python train.py --d_model=128 --activation="swiglu" --norm_eps=1e-07 --attn_scale=0.213 --bias="none" --parallel_block=false --optimizer="adamw" --weight_decay=0.044 --decay_shape="sqrt" --final_lr_fraction=0.05 --seq_len=512 --doc_mask=true
Each number is 128 + 32 x the weight over its row's rms, rounded and kept within 0 to 255. Layers, rows and columns count from 0. Numbers have three digits each. The size before them is the row's rms in percent of the matrix's.

# layer 4 MLP up, 320x128, rms 0.179, rows 189-297, columns 0-127
091:141129089127197148165084146068134154078112138147166128143135142133180153137076114102147112171103113117094133113097126169133100183121158127134154141084142177127170108074129134160141160082132159147191067105120101096131102150121124176138168157197180065177155138155060186147132165061141087181113106184130117131118111136141122059107124123164109102147159107125162178114141148140165053123131
097:162184170126140085133096151111142171121140134136070138137108143103134177109174129040088119081144193116082129153156130160144099147091174099097136139109115137142133124138168115111130143097142167110125118166154174146135139180102138142179130149097127142144142118181144085129143078116135104206113102120145134156154125146105201096146131172094088144105139122168060182036109113092160068051165
111:091062127122124095115155124130117160116132117141110133158143153091043186162140156121140102130134123124148131142115154102177128101166180104132184144140206219099135122144148094212116191123098074133172097126108159091148113162113110123113124066122162110157112181180186157103122148116197186161177163106103150158147141111137094119099165154126153075136086166155095100140175097138109116122127
088:109178098098120090104050170095173124204081143079117105074120098119113136154127152155132103089142165099134148097139125120121142151098133170112171077076101154120150172120171144169117095172153148164140145095131127153116170113171116158106114156145167149075148159114147114092155150071132119116141147159124094131112096143087135075118153223215141085075167053158154105126147118161089156135122
099:114129100109142099176138186121117118120185126106100224101143105090154127157173190082119097177135123118183175158190131141172113159113133118102086139100129159049110160141114085127089102086037192139171131130137130135111163152121154125167155099078159132064067137112109128154182128189136114125097133115094101126100082152119163081125145114087136127126098107091167122122169109136129159153160
119:170104142129131158113102135132177083059188099115096097123139124119093091140139143098109137108046132116049125113120129129104166085129098155132155161111171138125079072090137117106109134070145114178161160150096122092179167069150147184060102085184184137108143101169132181125156112090069151118163104105181140131099140107120097131138093125182092098148098147138153120147182114130063147120099
093:151126163154144141076128127119142184131138085136108103114106168073108136169192167084132128126111147107119123067080174128054151190145122153091146096080132143196156145163121157099094143171123181102128123167153104138171161182110128102093126090108107142148150146128138085184147138129158096139029138126154171140153114163116173066088110053140188173143149122130138160129128117162154072144118
092:121165171147036147121088177077079150137143154121118142129117175137138119142199114124032116140141111155091185101112077183170100142123086111125102140094112125185151155134134094173161153097161153083103145123135147155214146160111101142160086119163112110139080107065143133139133106159144153078103120115108190124111178152081134139130127105113110162156133124125142144123208123081105077095149
093:101160150094133147077115155226154042103138128144125138135088085063083141109103173132140124096176134144094120155187131102162142128115139133139110124144109136135090121081121095147162183148091110079095126153146039144090157099155133167101137163132155116121029122123124142182105116114104117132187154124101121093154108109143112090129167124229132103143191137111131126124127152164110141074157
106:125135156091138081113136164132119130155225127142129146071148133114105128117170124124115125127151155132131146118106187122065094160100140111124183105111172144122095095141128154093051140126109103103104092159219081107085074126117096140133094108123116149154129092096142093188014138144110111166126155175089188137114141122104166092126103181064123177134141154089084130130080130128134082115145
091:105119165172089104070138124096121130083108121126068157102133146088055097140141184177167110106059136111121166108135135089161112160153104111157124138150168093130117142055134164110122095139151052149092155140115125104148129153145103094102131122098159161072149137101182145184116180143141076117173150162140212141098137154125166113153103164152180059163135168070148129086163112154114132136087
091:158133146136189147138157121140085076052136135135147155072143123117129125111159126148185112117104107119127165055196127111084073110113171145094105127112074119135128186156109113058132115067157149123103119135097147124120102116061149072149123113137180139123142103114110138124150138061083110197119159188100147116134130085096138107115091174124180093060157165102180125102088184116155087108126
100:124119099125125155166142090106156130138136152078192136116128123150130079087085143198112089120131144094129148132161160174139172131152094066156182110147139099133137166089167110106121183071106095126115099117053155120114160114079096096174088108124145131102145112143178112198146117156132149121074131140154169157126112209066092140082153139182158157086167175090174087121140089117141133169180
097:134092145120127160162174147080110176105028152137090145103181113152124124125124137112145111137148179178130128121150141122130126098175090098156128109117163125108101113195161116176075085088079146112221157087123143165125105131116133097056113149193143159146233061147143165114173126115142146119081124115153132093099089103151138174157121131076160120174099150130156084155120137121140124130130
097:137162139137113089129130126135139128080140135061134171081111148062136152193108142130159115099146146190127141126118098135165057143108145174183120121149086097097131083101144165150167121142095120131056144132107095140111189147096114168148093127128147115090093108091131158116108149161146094145129166087146104197092088130132080119075137195157100203109150139131131194138089098102122148129229
099:121143102132195115105104146114161098149152145140052114149123137059115139106078180115072127129200180098120075146094139130135169147055154126078095190099109143144093096087131119117126102163132065194136104152054143092072125095165127162134154144162148158143151118107101129118096157073128129113136123127130061121120168108146155169148172142130170151124127091152058087146120135189167142139146
096:069178133160145094116176156095130045115133110094111110114146101122083103125141199117184090098111117103164119172063114150143116142146238101104156086114135132128128128134129162170085084162145109130137134164118103174116154104108142086115126094099159138139140081103124125128114140098167103116131069106122155057109113118075166122141089168126122098116091122120143166075149005110114134119107
109:062058165161139146147125126123074118118073158133184108184093123137155082114070161090016101115170151071096156141096103156164140104181124165156148128147152117141186182113126159072112123167094102101127157152110134089148142112122119104099146172153142153086103102123094162165076096147132100137130147120131153135170143140130156181148154167107120122125124117088143153141055082179096098107158
087:119092102142098131079122140171197128122101186124075124134173128133160078071123139124112106086145116107144103093126077124055169048173104126187113122101118075145093106100181086126086152135136181108145115074085137066134121143130147119105126135164080136069065104093131130152129098131210120136145167168128149111106132087152126193144149139075089121141065124121133113164101118132110080152111
112:093135114102166058142137130121122136155137147119175117135122132105141120127096122166151165178056158157119150144155107175084106120136119122087129110165136109163135133097147133053112143144126096136093102073172138205140176181165158161179133100157153180091152059089178135157132117090100102129137121131117092117062144197126210125158117151054176113155165124154174088154149136102073121124151
097:173159141172147155118124178095094184122164142110129132065077098074152139154132157117136126082161166096100146075127132117107114151094150164121161137171106168111125160130151123156077108154128124094101167166137103138123094208124114131134132098118155031164183121180087110162106146118161112089176135130115108106082095164079055077142127112151149094140165080104185075088125094160126080117100
104:153104156108136117134128088134175091114098114119137094123164156045137186154136165157096164106132092205091149125115150109146081121141157186182201132103173107113071127130095125133119122106091069148144125128118150148076163122087152102102117115164164101100039139161118143104129183062145135113174133156118122124100180115110120090174149141163073117143148138158145056078171134151098093112177
107:112090123113119169120107174080089109161136141143105100138179112152118204119146099120155160179159160100186116094117138116075098101182081099113066147137162111119152226132119095144126083173141167159181059130190158090067066106105130120118120191141143106145096126105122152146164135104119177153133147115068133112161143152123141201127142161080128106107126083156164112166122113148125093108142
098:150119108098157169147148158084145172106092134142086200106114122109175090139153107100176094178154114116115122101109104121173164116093123167109051104106129181066205103174080122130142143169158149151161128112099125107138154103151149147195087150106150120161053151104099134169114178111155143150128187024110087134150072136142060111144130120172122153137107137114126105127126097151077119127133
100:125130077103087132120152113117135163164138105176155176115071102072139141131214071067092114089094079123122112194168095160091164141116121075090134178111077126090219077131107119127126142184111145182122168152113148170132110135129148114149152113106106083102083129165114112134118131114139212149126108137115070095119110108134127142170180086112120165112121074131068137117130141143172161107104
100:137143162162151173147103123129082154093183081091210149120170118152170118119159101145099086137094144091129149107175127212078178118125111114087121070182078121153128156158108155164125144120115102145118161083185139132101096162163129084080140141082082171146174136083125119079116108107151119106174097191143159073130136077104137150123171127159082115113129147135072129147124086135125172115192
104:136121166129133161152165067127142082116115204129146139103095148126130133134109130143110121092091158194208056153116149144117118093115155127140164191092136152137131078121105099151148150181138168178100144124186139103113161133139153131069138087156154113077075117133143165083131190159113098142101069118191114120127116137153165083154085120117137109099127068155168185081078119183156151158175
103:109133135116159103173139173175085104098090135068098166078097106072133151126090098082177184131148113116085135103174151152153152148139122129188140084101186195159127197139094113104146101141132146152149130092157139165068098169122106148131141109119126083134115140100085089144128099110170161158163152143176162168192104137177133106130123114088160064166063099102141099123072070141135112116161
102:109123103115165171170122165146174093025162174148126095198181085134111181101141123159123113116173105156154080099108165072149184121092142110129142099114109102116118174119119153123122104144130138133158139173092090127151103121116192156148182190130092207115154211132099171094136141125117150156077116141148096138151142151122099101153186155137065140084161143110071128148140123141105129090134
098:117153095108066144144183174143114120142147082114130157127117092148160093141153108110191151162102182117136199116204139085066120085144107162150172064126082171078103120184111165142136109116154127122124083087139100146085104168126132094173180128077128045146110075121093132071117115152123122114134163141146137133184106140140127072128112144116100157134105072091183132086149166113101167120157
099:130197146159148096100103106095083113157117184108145102124149113153094112152060165120092124120064187046097173106179151176097155116196155064159121129151158157092117173119085127174126088100127135126138131110123144101091148189141141083108107092154122174083091089088043113111122130121135102142148075135161168118128116130158105156184099119099137108166146088157101153099118129139110147124188
103:125104167177142058148148124158114133153116144134130139097162193169175139144110154138137154146120115127118134085169158162118128117148159109145158117150218114169101093108089158106136134118163103148114141099071120117097102107186107114133075127126099084175161122138186102155139121072081133057133190177221149107164107105152097147116084115142128104121202103149133110144114221134140068137126
096:131158155113102091150184156068105163145148127110206095115117092095183124113125107148093108139077147198137090125091127098133117138117110119120106090163125075176106109093157123098124083137151116169120116110143138121046103179112104118152162157140124064131151126110147162166118161112119144130176123110196107092187110142161156108145175177057186158170155180073153133106059120109105105081131
099:133140104106072163093113110099117139209117151174126147162170061117150089124158092161118196088142150138081114122153138127083141141120145146140131131081187142110049185103093094142176135148074109103083116170109193098163130102083136144141147150162086165079133129142128151113162109113163210143080108154167120107111119105133130172175134146131157202133157131115120146103177105160079077110113
100:137170156090107162115136132141121177154171131120211133122140134115136095089162053160127133113085133085132136099137126163129139143102093037116147136103112161123121164137187144162075114108125100138195075173097148215130134095136109156196128128104096149146148184128094133144188085146105139124135090130128015138137135114131068103126147188159103133112109115139088135138086156093093116139152
101:110112139145102086116069094169153121176075160122161164077110154109128118097129123102158075066108130151104177156112154134144161163120099107055101111155131145093140149137168180085098132170145110118106134077085149133137127136107114153100125112182132189114135130123111131152068119111169075107186164103121167087204131075137126132110163129152106145093163110106138169146097138202017143158105
091:121146163112100085120118212095109080114098144142122159172120112074133065040100132150102154154123091117146151159099154159116119118134129128134105118092168095168138156134134153092106129117146114088115112181135096132154097106164125116114178150145138114135120136133146156186131210149100135095138075150142099070107168177154069165096173182127113170101079082121126095098151094208145185060124
106:181126120101096101145106092141121132118099097165152152085097117152167149143149106194156073027130080169091180080073144100078134161121125111164142057163169066158121167099127153131148144096121167211150164124100101144121150156142141106164128114085116148119127140129120151127113120101083127116117092160125095127104140138075091159176156109182109104086170174174152047127107112128088132153139
100:139173121138123097154165146152199122138166119123137116183024128167157137201155150108112083117187149110094086087136112118152177145111181062155145096107148193103155141120099114150160142113132113081108137157103104129079119154091196175196165093118074068149177143124114105079145124127157165150176146134124126168101125106137156126118126091174159107157111096150084128110126115115165082092115
098:133148109097096105125118153156127063044157138191150177173106101140131164103178090141085179158093155106112141145124141111107128174119083110121148186118145145121153126077100158162177106129086123106142127188156168139189169131096160130154122160193102193163109131093107124116083147172090113208077114107141120104150127120101153074129154123119107184084133106074111093106103075147182108130133
094:150146091146118163108122132121181171079181162180141124113143151099079124106109111116161110092125091133070162120110146079069187108154144139089127183187121053117135067095097136083123081132115128157162112132116129143144138098097131153140131081095135082118146159063149125158131089132157170127127130185107168147101140124136127211140219109123137131145137161136046103140122078161124150106197
086:141060150150114130182122123114095147197047128182134168159160104140121132112137123102100114107170143138159138179081103069151137161161105095087091130174151179107100174141114126145125153147162216103090133128191139200127127119083078200131101112152141131142137142168187163114104158111106094114146044141153134120092130132101111131097133143126143133091140134101156125095097070173190117108139
104:164073154146133110151172127117136122159153099142157147076190108133190158163071177157207176096122158075176148136148128168173204146171108131130087125122146131059115110199168094158129122139142119101118139142172116138109137126123076121088121162104107135063154147204154068090121111062091095109157116163181140124057117123132168148128138106091129126134128103104106169144118108146151134120116
099:151102090164102110173168137180139120119180184153097077117097087116151137109186135170072117118163153134139113130115163160100170106119131122076074126152146126148118111166149097128140127188136099157080166100069140096129115151081168119107157169119162091131134102167143090145156159118183086153144148113112091111174069141087138107109142205144152090101160162166125148180053158078200154131159
094:108131079123098091151119133126156050155086117121149120119081118174134086110132136134109179157131109171096084190103100123109139133109119175152181111116171115104052088086184155110091111014106126066089124076127125113080096097139166120116153175144113140116131101147093135143136070138133151089113131137135090184132094150170132213132145095140157093132139129136110097190151134159146142137070
100:087159165083174153087156109118095184140144158142098093091072149132093098078079087150191130189067148112161171105146153150162083169197115131165094091102145126093116162184136071135153122107107121100168118160124126108071109180146133068096122075161146094126061150140155174137138136120128158098126124113148146122154121170098110144113141187107106166114082166136149154124130119157121050097127
109:040121133111148143140076131096117044082143149105102130158189129134142125147104139169161081162119096139095138127124149126067102105157122183173142143152091131193064129098165115163131100123100119157121148144197092097111133132099082116080103156104140187193134094096142129138145158184166065156074105108100205138129094143106092121152082081149094110150131134105129135110158155140111093121078
104:118107102101053106105097133087110140086131107125077161121142120172119152148096137122108180152109112137064131081130168095102059126105072149154095151157144185051164112116184109135119114164052177140159128082136163093183124174131129113162044111144077073125100145118086166132145145124142123119163138089134139153122062124155125133188117083111103130173098161117138136097108066160144089135132
093:150139123072186110160118130137104157129133150158078144167141091145174118131165147115191094164132186145116111114100135172122125110105199114088162123043072153134146119113125114173165156166153123094134113184230098117088077175115113082173154107163137120170153086105146096115115169083171100142098138166144159134122117175123147128108101109152129193139173153169138147084116149111131069098167
097:102132104161174077137146157137155088095097139135143147197135132134168182081109113126096121158177092112128141117085086142149183141161144164112084057159105182085129136080093134201133149098115104176118110083135142160075200112058109149145120122158146141166108090111148109081120113160130110155119197128084148127095074173139132103136124154113102128150129098166170185092152143105143104192074
101:129093124141124109136132125130120138079113114079085128136110105106143148120150099147119091127108066037152097123172123086134119102082085135122124175111185214131184117131143113169093121150109067173131102080127113139093185134089158147201132107088191101101058100087146136088139153155191133138127129071119202071150092091119112168132155136113125134150095130058150142144133092101110108132158
106:157103125084154115153127125095166095177070155106108077125136116086076098109172156083165093103105111128074162086160150136174085109156101092164154080183136169126091120150104147105179152135148171103096126142137091119121166064139114160139145126057116127050134151101151124060024095145132140147119092154127085135114132113159144087119093130158139155131202136104120118087183132131146108099168
091:131150140113090093140087172164128057147116171130127103122086146136098134175148165145121116123132151184095159128168146116155078139140085140127154116095101146115084149144148135110106091103181145126096046161137102144109128098117110123111060145066133148110032089152121130103149170164062139103083097157135119104152116146120117163136079077099168159095158154192143090082152197128194128067117
096:135090190172121137097143095176062126072145129136146174149182157129095112106162135116109123102191125102154083196126167086150099154116115001146152181081170119085097118129109123148122171184148085154094117161098134112111153124146153112131162158171113124121143139184131112091165107160129084126131116162159085184113124145147104154115145162123096088112136113105078140128074169136115159192145
093:104127138117081077097113199193136123138191106160148149139140130129126079164170114121096103075120097157143113111075124108178151170109139091163122110108126115124103106122154162105115129137142147126096119124098103178069124133107159129208140115046090129088166149179145069155097046120113120142133133106146114149133182131105103053108155135159069150125116072098116057123085190144158104123158
095:175136191129123093134162096180152115108134113125100170120156146139157155135162169132084180128196158151162107131041175077146129175119114095084091195153142091114086153115107177130157162129156113131114142119130163153140130116065101075166111089122181140125171172075083116066195107139145153153135175102143077170091167142139118134089139098119126137210121114182108115140109131120146097147134
100:112110172187092128150137101128128150124182088156130177172182139106141172132157174118098128154200160094151103224097123075073111191127144061088132175134153105170114101105132119121179126162135116153128161138126127150135144103091137130151123188112148150116097157118112111085104098113129164151121184164082168151107116196125155072098122091117118129145026125093134118097113106132115157183131
096:125116099113149167108198155096183172186104176185073152135154048149111152155137165166135158081172125147103076055139125150182102082110122103134133084116120121116147115107076107081096152157140221113167130110124062139119099103186170116137114135148128137131157135098126103151118097096149103125121127128115187155162074137169167173094150102114111124167178119185112106129147149132184141145121
109:140174132141148053100105145165123126102091150112096117112167157100177172126179105198140149101183150126134128151156172193102095082162147114116146151111172124152080131161133094110166073111156127121109171163130115102129093119096141114161127062161100198087125144134121123104108104108113104095100132118107139142103086165137145181039106117071132091127094203191115158155161075111183135108104
104:103099141134126168078149107166092121137112075067186104108092158118097136099077074132122088104156051174094125164145106143131166139168076093185107145170118065114102148152149100179122096116098166156161145132116113096133187031149128117124118133137140121124065120084099156118138148083136140151150105107157155140149103142138155151130189154158151079172139117086171144176103173145106111201145
102:136048144118082176133150137086116152128134120165068102112159117093085109177129144095189130141059217098079154109159130073144125077095120148109118156132138122140093112129108122130109160185129102138161094097075116143064120164137135137149112147114152148159155131205120161117129162100075121170153187104120141106099086116161150159120078135100146142149047128124163176084146083090133164134083
107:162102140144087122130107140093086127130173104049189170117131162113117106098078164158100158107119224112122143130165134109095095180141128078061130119146100125175150131104073163116204157170088128125140118135147113144177111164108129101127125062159136149143108123093160176121116117108135158160110066160159169115063104103134091110133110125112050163125162068119130090159116153129115119137202
102:126156135110105137096056142165123059165159121111192148097130091121103170170119170127103143199091108148106172124146082121097133184082083111079121156119119152132116147132075108162079163094194124160123125135091155139169121112149117161116099154170116115081139082137116181123046153113180150171114121155131154083120112113100058090115073082147143123125116150158174119074143100082182130101115
091:156107137128143171157108130154138137115166147108107151131138101195104157135160158120133128145124099116114154136147148159167138170115122089110171142066121136128150122156114140144138125104216142092130125144165090154109174145086151069166110066088130167077091127104119021108118080127085091147088172087146164080151194165105114082060145056112151169106108188098147151122098120131176090107134
112:130137099094137135129109117048135090155088112144165159119085085133113098090104174107137124187111129107094127122106119140130118119121150131142169151125124107096078189076133127109086130141108151092206134123152084093070196112077135137150096119144099171204089114125090153106141097143130126082182151124137125107237141088149063114150186129097091143154129118156130175116117123165067196126144
099:146140129177095165085157097119131160086125152108155132115112119068149076108118123175083144109102121100177165135150175108150097135155170124115155180127213142147103133121166113130121157156125112149117153125105182138155145148129143100143124162110175140102090192181120126165112148088163152133103099221148133092126080122150181131132095156122081187152187133124056128167173077101206137107073
090:125100165102101131097178137140140113113166142089112086141124166115133122190149144160131155207149096142122167083191127146128175127099080134067129186112143137126100118147094115187064150136104111160124170105060135161206119133155120084116148176076133120101142155165204165168098152121118130140047146148111148117139140087173152068175144136135159123151140140171131158142142073165179155143142
094:146128121147093080082123151137146109164115161135143062151183068156080078134144094108127173077105171106152091134084128125132142106074059108097099137091127104134144048156133136157177170163123081164060128119147126146175141119188199128107136111148154128100182121142132113102118132091080155180161145102091091108088174151136098104158119133136149097098118066133063110162116114103132176084153
096:079110138101122124150107160118128092111143093116123149116059128107142211102089101131136108157136098139120145105066139124179109134171135184162080138143087134140099137100123114077097123175117121158171107182149054104152106130078165123126134145136088152102083123139127179138055187118131135198146150120130169117180123175163114111157149085151087189127140143093202170174137145087170112068165
092:155121136077130082192132152140129170135130160143126094139123152101146170175160131061134181170160103146105122091161155093153185104171113141099160133158103142175126157041161185165118175117159194119152154157087130175084126113086144156187158084139162046115153134131102100119137125172119192139089159111113158091142125122139085112149148176141119095122124057155121102123076148082122122130156
104:146127147122131120166100135178145154154166127115121065132124096095143184120182215168122139124148150134195134194037121118124174203081137111095131046147095062149130151117153158162116074112173109109073133161134158097130078087082112128102133177150121079116118185196143107133117108118082131091167122181129146105134153141125134140129094112143156153131120117172079130102145149128092125123147
097:137073166097122111109076114132107131164187128119142144119145113134146141146081156152139084088199140192135111138140103084143085124156134137123145156090126097121069148113130103127166106129152143175107149124159128062138059076089102174051075091096123124150073095079135188172155145143133147121112126151089181173105148204093094109160078167095146135170093132125119134149064100096163111155149
102:113139141082135101120059132119185105146158078158118099117118077191119123132173137170122126168121107148155118124112075106112125094109146114121171124167122155120101087107153134118154107210128143212061158153117097161089137139092189141066088099127113199138106146164103175082155157163140084150119137069102117094090108111093118142114088089164125099073056096100169147123135144129164123146175
110:125154147123139100150144125152124100093131142166173140156133111151164172090162176124081117110147181138174099145140169113117118120144130192118122158167122174138116156103174131106088175114081128113104137147118102065076142142034105150105133139113077123159101128125056120132179202151146147102102105085167154138154090128161146178071127111106175149131089122179090178135131069168136175037121
102:154135126098112128137123121159139139171128137185126105052124115153107149101132134149093149120095084117072078137202104170167146087168104100144162112084213203099157143123119075181151182096144168069122147125094081084123097159174120111101131150178068106154097135144160163147213158112121153090118138148134131094118142158159086167090138134090145142084153128095100199115142134113135147118106
104:136150151098142097171207150132151148121098139115140138156122117165154057140146171150181136107110132142141112050122163189170124047170144148148097114102124186138112109164120169114134109123141147161170109152128137104087105047096108129131114182114113061110144161071156083119127163161111119143140159118116132186125135128162230113112105105164132087151209111141179165147155162147102115143144
098:114166147038071151120118147149112093123129107124114095103163137040088137133133136120124103059095134159157149160162101154157080094156097113113093056177137060145074149105140158091128157076180181124143092108050147119123104131143093096172149075100096129072153114186113107159125123188096134150118080116119139185114105087106093144157144114155133129131155144127123147085115175126130127092089
104:168089175142192040155114123103149119171049140117096118156155096108095136111151176072150128151138138179131166120166140156118135105063155124134133126154107157137143203124129134160156164124159101162078108095195088122055157144140170160145152115108120108083130140132095158134130128125069182161056126135113074167141135177149108108103119121167116097107135109235091136129136114119118124131126
102:084138108157161127178129083153146161137099110123162220187142135170142055138115182158129104166161176153189092127123078105136156073156159139138126083150144127101113076065106083103131154126132171119086130086113155143105135152061094148141129125122106124125115139163168177100148192114195096152116046112132134125153130132127082178103119110095137111143145076149068092138127155164093142095127
088:117175140136169177140187097085121165133126142135104154152073134145156104098124142193112105135142162118114113168187139139178095166136194153126197109104079127120121160075142066092122122147121145118140125152087113031130167171149129183165164054085118136133138177169131164124116152100171102114107130108133118131154135125130169061082077159144176138141116170170120183074120137161113103143102
103:119136152105099187095106144158174121145138111115126139149109114105103105170119113136140143122074111098085124138149121184100127149112149100126169126136114168118154073139143131093101124092139130136067098130104050175116153211130141170062113144151128140079063096122105125134136133063120162147091153131150194151156190154058128092100110139085092161098097189082084163075154081150209144113131
093:121120118139071114156131122130121158131117148142112088136134102138107164156151119121085184076103093133083143134128178117096084043131067079161172182171154123129120096072090137078171133120148113176104183158155077098166065140156168133128084161199104157134109136117150159199165110104154134076134136121125135115129144121161085197104151184132079144086144095082105097121143142116159189121139
094:111132148089118110194061081046144187112149119138152151149150150150170146099089058140090144121185110122085145057175123193138105130093136132114081162128114110162098136131154149128162090126060116128169151163138130145145121091159130107149093111104145164127127122077131104085134109118122067138116131117046173141150095154126076150119170081147066131131202137124101185112150170102119089117117
103:118119105105155120114114139194151174103113098134164110132083132052106122106093098145132100170156122145154126140125090167155075118115126145091081114205075134129071125140100144136108160132147208088153123109100061147137128220095122143105141086118156153049079112097158167109113165128109152212197103155127110144129177118118087080126129131100119089134098183119155092151123108132095111109101
092:126091187103086085078148147114107084130106171130138127124125131095112108176152144142101110155142124177103169121097104100148138153111170229139063124103165110073161161158142139151123100133105140052178125140030129147186147115204120144118143111126154125143146132137109106132137176137113167156140138158166054153145136125206147105173113136113161112164194144111150132142144150171143175141076
099:135095146181131123141203107172113098104161137070166107091116082065071140117122149159152172115145163133132113085132148120085100092092085113116125139117167155129142093068142122118188107056088055191130161076126119101154126171177142135132165195118126157096077191137128125159190151148091206109136117180098159162114155113107126119103153173119152110157145132104126148140123137134145151177140
102:071104160178095093104165161168103107094166141115149130124115107145166124092130140163142133072071181126101137134028103133107129122100148123121134175065152143171090159153111120135103122093094125157157121192077087082149178123120168101102142142180105187160123099109101160107141134136108120139128064143138120148126070173179210092152070115120134137129079130182173102121147105125091138164086
097:172157137102121169156103137146163155113105131138113072107194116154189086132132096129143127111038135108202077126065117162083134138127144106078104084177153119095123087176227086135105141142131172118193134118110214108102127165143169094128149121085142124109114097094154130151115120090122113120084119107128106131175108078128136141194143142076125129098125165113078078086112114113128123127152
096:153105133084136134152123084139094145119083101150142125148135147121166138143123153164161138142139143101190134190106081132122134127135155166135122066119108135108139093087114074140133115104077094174144180149101117133110081141144140148095116152104161138078067142174153177149153167103081099108140096091080046105071077129123169052090128146156118134079100136164160191120231129152140124141065
097:107135126129148039134096128135101095143176117126145137105096128142115128112077092079121185149071142146046121172150151077112149103136136129175117126175143107121134129120139109103071139111141124107121113183124086154163140146119111165126092142103119137050086107163106079148112156171047142140123142143121094146149099163124162117073117074068077082170223134163180083121106166172125136107149
100:171122116134139140164175205163104172115137197096180101138070100095184142135069165152153089150090108112158105146144132154117124065123129169159161157157134096091143122132129150090141134071138155124148147120158110189121116157138101144131125075067172128066137160138147132105153119033130122146128124230130055139097052156117100129138129147162166120109132145126128144092105129157172156128129
105:151058116113085167071101136100167121102091139102153060126074081076113183077117199075115085140130166129143140150127117071094103097119078077113098130146151125111108147089076098109117126145067143084112116168122166113122158111144186089121082055124094175174149114123127152113190124148105172129081174085071097136155110122139099128119178134106129150164090124105120113147132149137110120169097
099:111198074102123141146069164076153165123070100108096153106146091120123137146144152113125086118114091113149113190172130171171143166083151108161165153173138206155162130078115135117113153201142138165158119137113190087134122123107116182161158115139115144102123102126143144154146129070153116097105165089092131102123134141084115090057182147139060121043079100120138142116146169112145137079104
094:134134144101158128152132128129178125128080125117083158157111087101143127113152077116053143171190121189154108160126145128112070129096075139177137117126090079130110069190107091133112112124105143153119121125097092105078080144055175072053111099132147153145164109088062113125129083153097125125112147105102180123145180087108138120150141105116113174114077087069153133130151128125126082173202
096:106106117096148088123084146106078111177140130128143126104123100111139147105153200133071118204159034075149162135134087173121104158142193147112199109118159222168110114153136074110101108182132163141122230103108133094119177094103119160144142112122138116148124127097166132117145175120135096147092137118212098131121160155148116076096134115172143111130123159166130134105108116134109120109160
108:061116106154169132109129076088080122099154117121132173140104108127151105140094129136126083100084090108084143104107130109122123173151175168182123125103123142145102122067153096067065122149082187122156116106121130131093118184093142148067096159199147144149112148129156195143073121142191126156139166133068163150151113146149152123186095201121128180128087141090184139112105127175080137139162
114:130166094078134082104085128163144156123128163103095174098138125119100069126181117108125110171074117144066068118181145124148082171104152115116134108107091138032127102168140180102143146088153163139110111167110151124089132155158091149138148142105138141135126118103074036163165095081116147135133084143139143156108131126102222098157184158108069170127149131083165094122131111120186111129130
076:134100118127169168174145060087140210094115121160123160201125136145165097111187160106111127160088135108118123097174152114128154129152206181120130159149166157060136194120105141119131156179101177136175119089148131141142172136091160131135108123101129143073099089157148195094154122110187141185143091138132182109169106144133158122152149091170130172104095167133137090171114105156149108142179
091:124092072101122186139117132147123151189196073104199131147134129104148122169162127123154148045139129164087142106102128094151074163082122140141131161098132144172067110199106177132106164147107130138087110122147182134115116147100160203114155122135161106140167107143074167113130140108133069137181128123128190081138156109115147133177151167144134158106164145110119094130132152096114076049075
108:178144186150167140142105138135105117114184152186168151100159072133138160118145215111150134120124142131130121116107149113076114144124157119146167141149121112116174140136094151154096151098189075117078169129201132134126095081129102175084141156134105132106203136160152104062104159177161100086093112175160124118113142118125143163124095063166147110123103128063123181069044114154123124155094
096:144164163106221119142128070080134191133123080175103142157192142150079108135101122109136140090078118093093134131091136134118093174087097100069128114187145146115102125181076150112123146081127160069127095056152169136142127177121122141121126087137135198159103080119107138076133126116126097130139153068202146159114115136171141128136069119154111138122120145150163158120174204136115161120110
086:108155145085123182181172114096076098159126120132127157159144148083112139177093129123155135101132158124162167114207155155118151152129091142103123114160087142150139140129136095175158104134118084093145102110151121056155134188124118089127171097077158127176108161128137122150070113142129122158117089137136212106104111161108098073178147146109147164162045170095183137090153096088200137156186
087:138057120113092092162112088113121091107102133186114095142108143190171172168147183104120180139126106125159079132141132092163154133065076096157143144128136073091182092115140156201105096159108114153094131141126152112109080156142151059142076171093099146131120154131136160130155139186110170081138203107088091116087185100125156123126154115135127137184087162102133106186142173133172121124137
102:134120099141174079142119136032125091114085124112175109136124127176151118146059132107135156114132108125149160128171156081126116081089119154220049096126113150068173144149170143219145088156109157122104154166121130146174137123112119137121135139131167123074154112095174152188143186140130085076139158133125115139106082095150081127105152091086108162170145133099060114109112099130130135085125
087:087118197129114087132157051124155152136171099146112162171120146126085188210075095144144120137153122095056123093132131135178134088140083155120096127152127107164119200089095138123181192121113164149151140140164109091124167103155125104156089176137113127104105115100106148182131136152123185061161131121114132122190118099120139157186155148126127095133149210137163123164108160093165106170117
096:131123142135155090159164123111068167081121125176132081147180103159160146092101116074149180169047126138179144097146123108192166091138123204152138137152126132098153172134186106181109131124097151068143127094113136130120144221111121135181107114146156116156113091184110170133152140169112146090097136100117116174167123177157160080118120206141185141151119131103152083126123087101117121149137
104:119108075127157089077170146158145154158117101117192086106159078091118109099112118166137161150181122156083057069196144093127156150135111155167129077057114165150129166177133143166103175172134212123125092139097110147106158154150136122110094153111126137171157180149095108078116180128151140160155079088112099147115133100095129148139177154117129120159104109140124167146170102091183149113190
099:085110069126162130105114143131142066098085103127124107131169071111138148115132187152146152203089137123128156144169106063095149134130103145101136131135168138143075119138192186105076125144115175091091137087085110118075151114127115137119158095135126208209181106122131142118143146128201135093142062118103171076156100173136101126151138131135139108168079134072160143164179144127088177125123
102:112094053135088103117156090184135135133135217169143108137177184129146109120148126192087127088138142137134086130106135119126099077108136127148089137097153164122079156107120139109085130148103159148177179167107106159220173065136120129075133180147134096115132119110115171122100173157136083191126125146105076158112139129144131209101161188142070132153125139077148134189108129122149138120107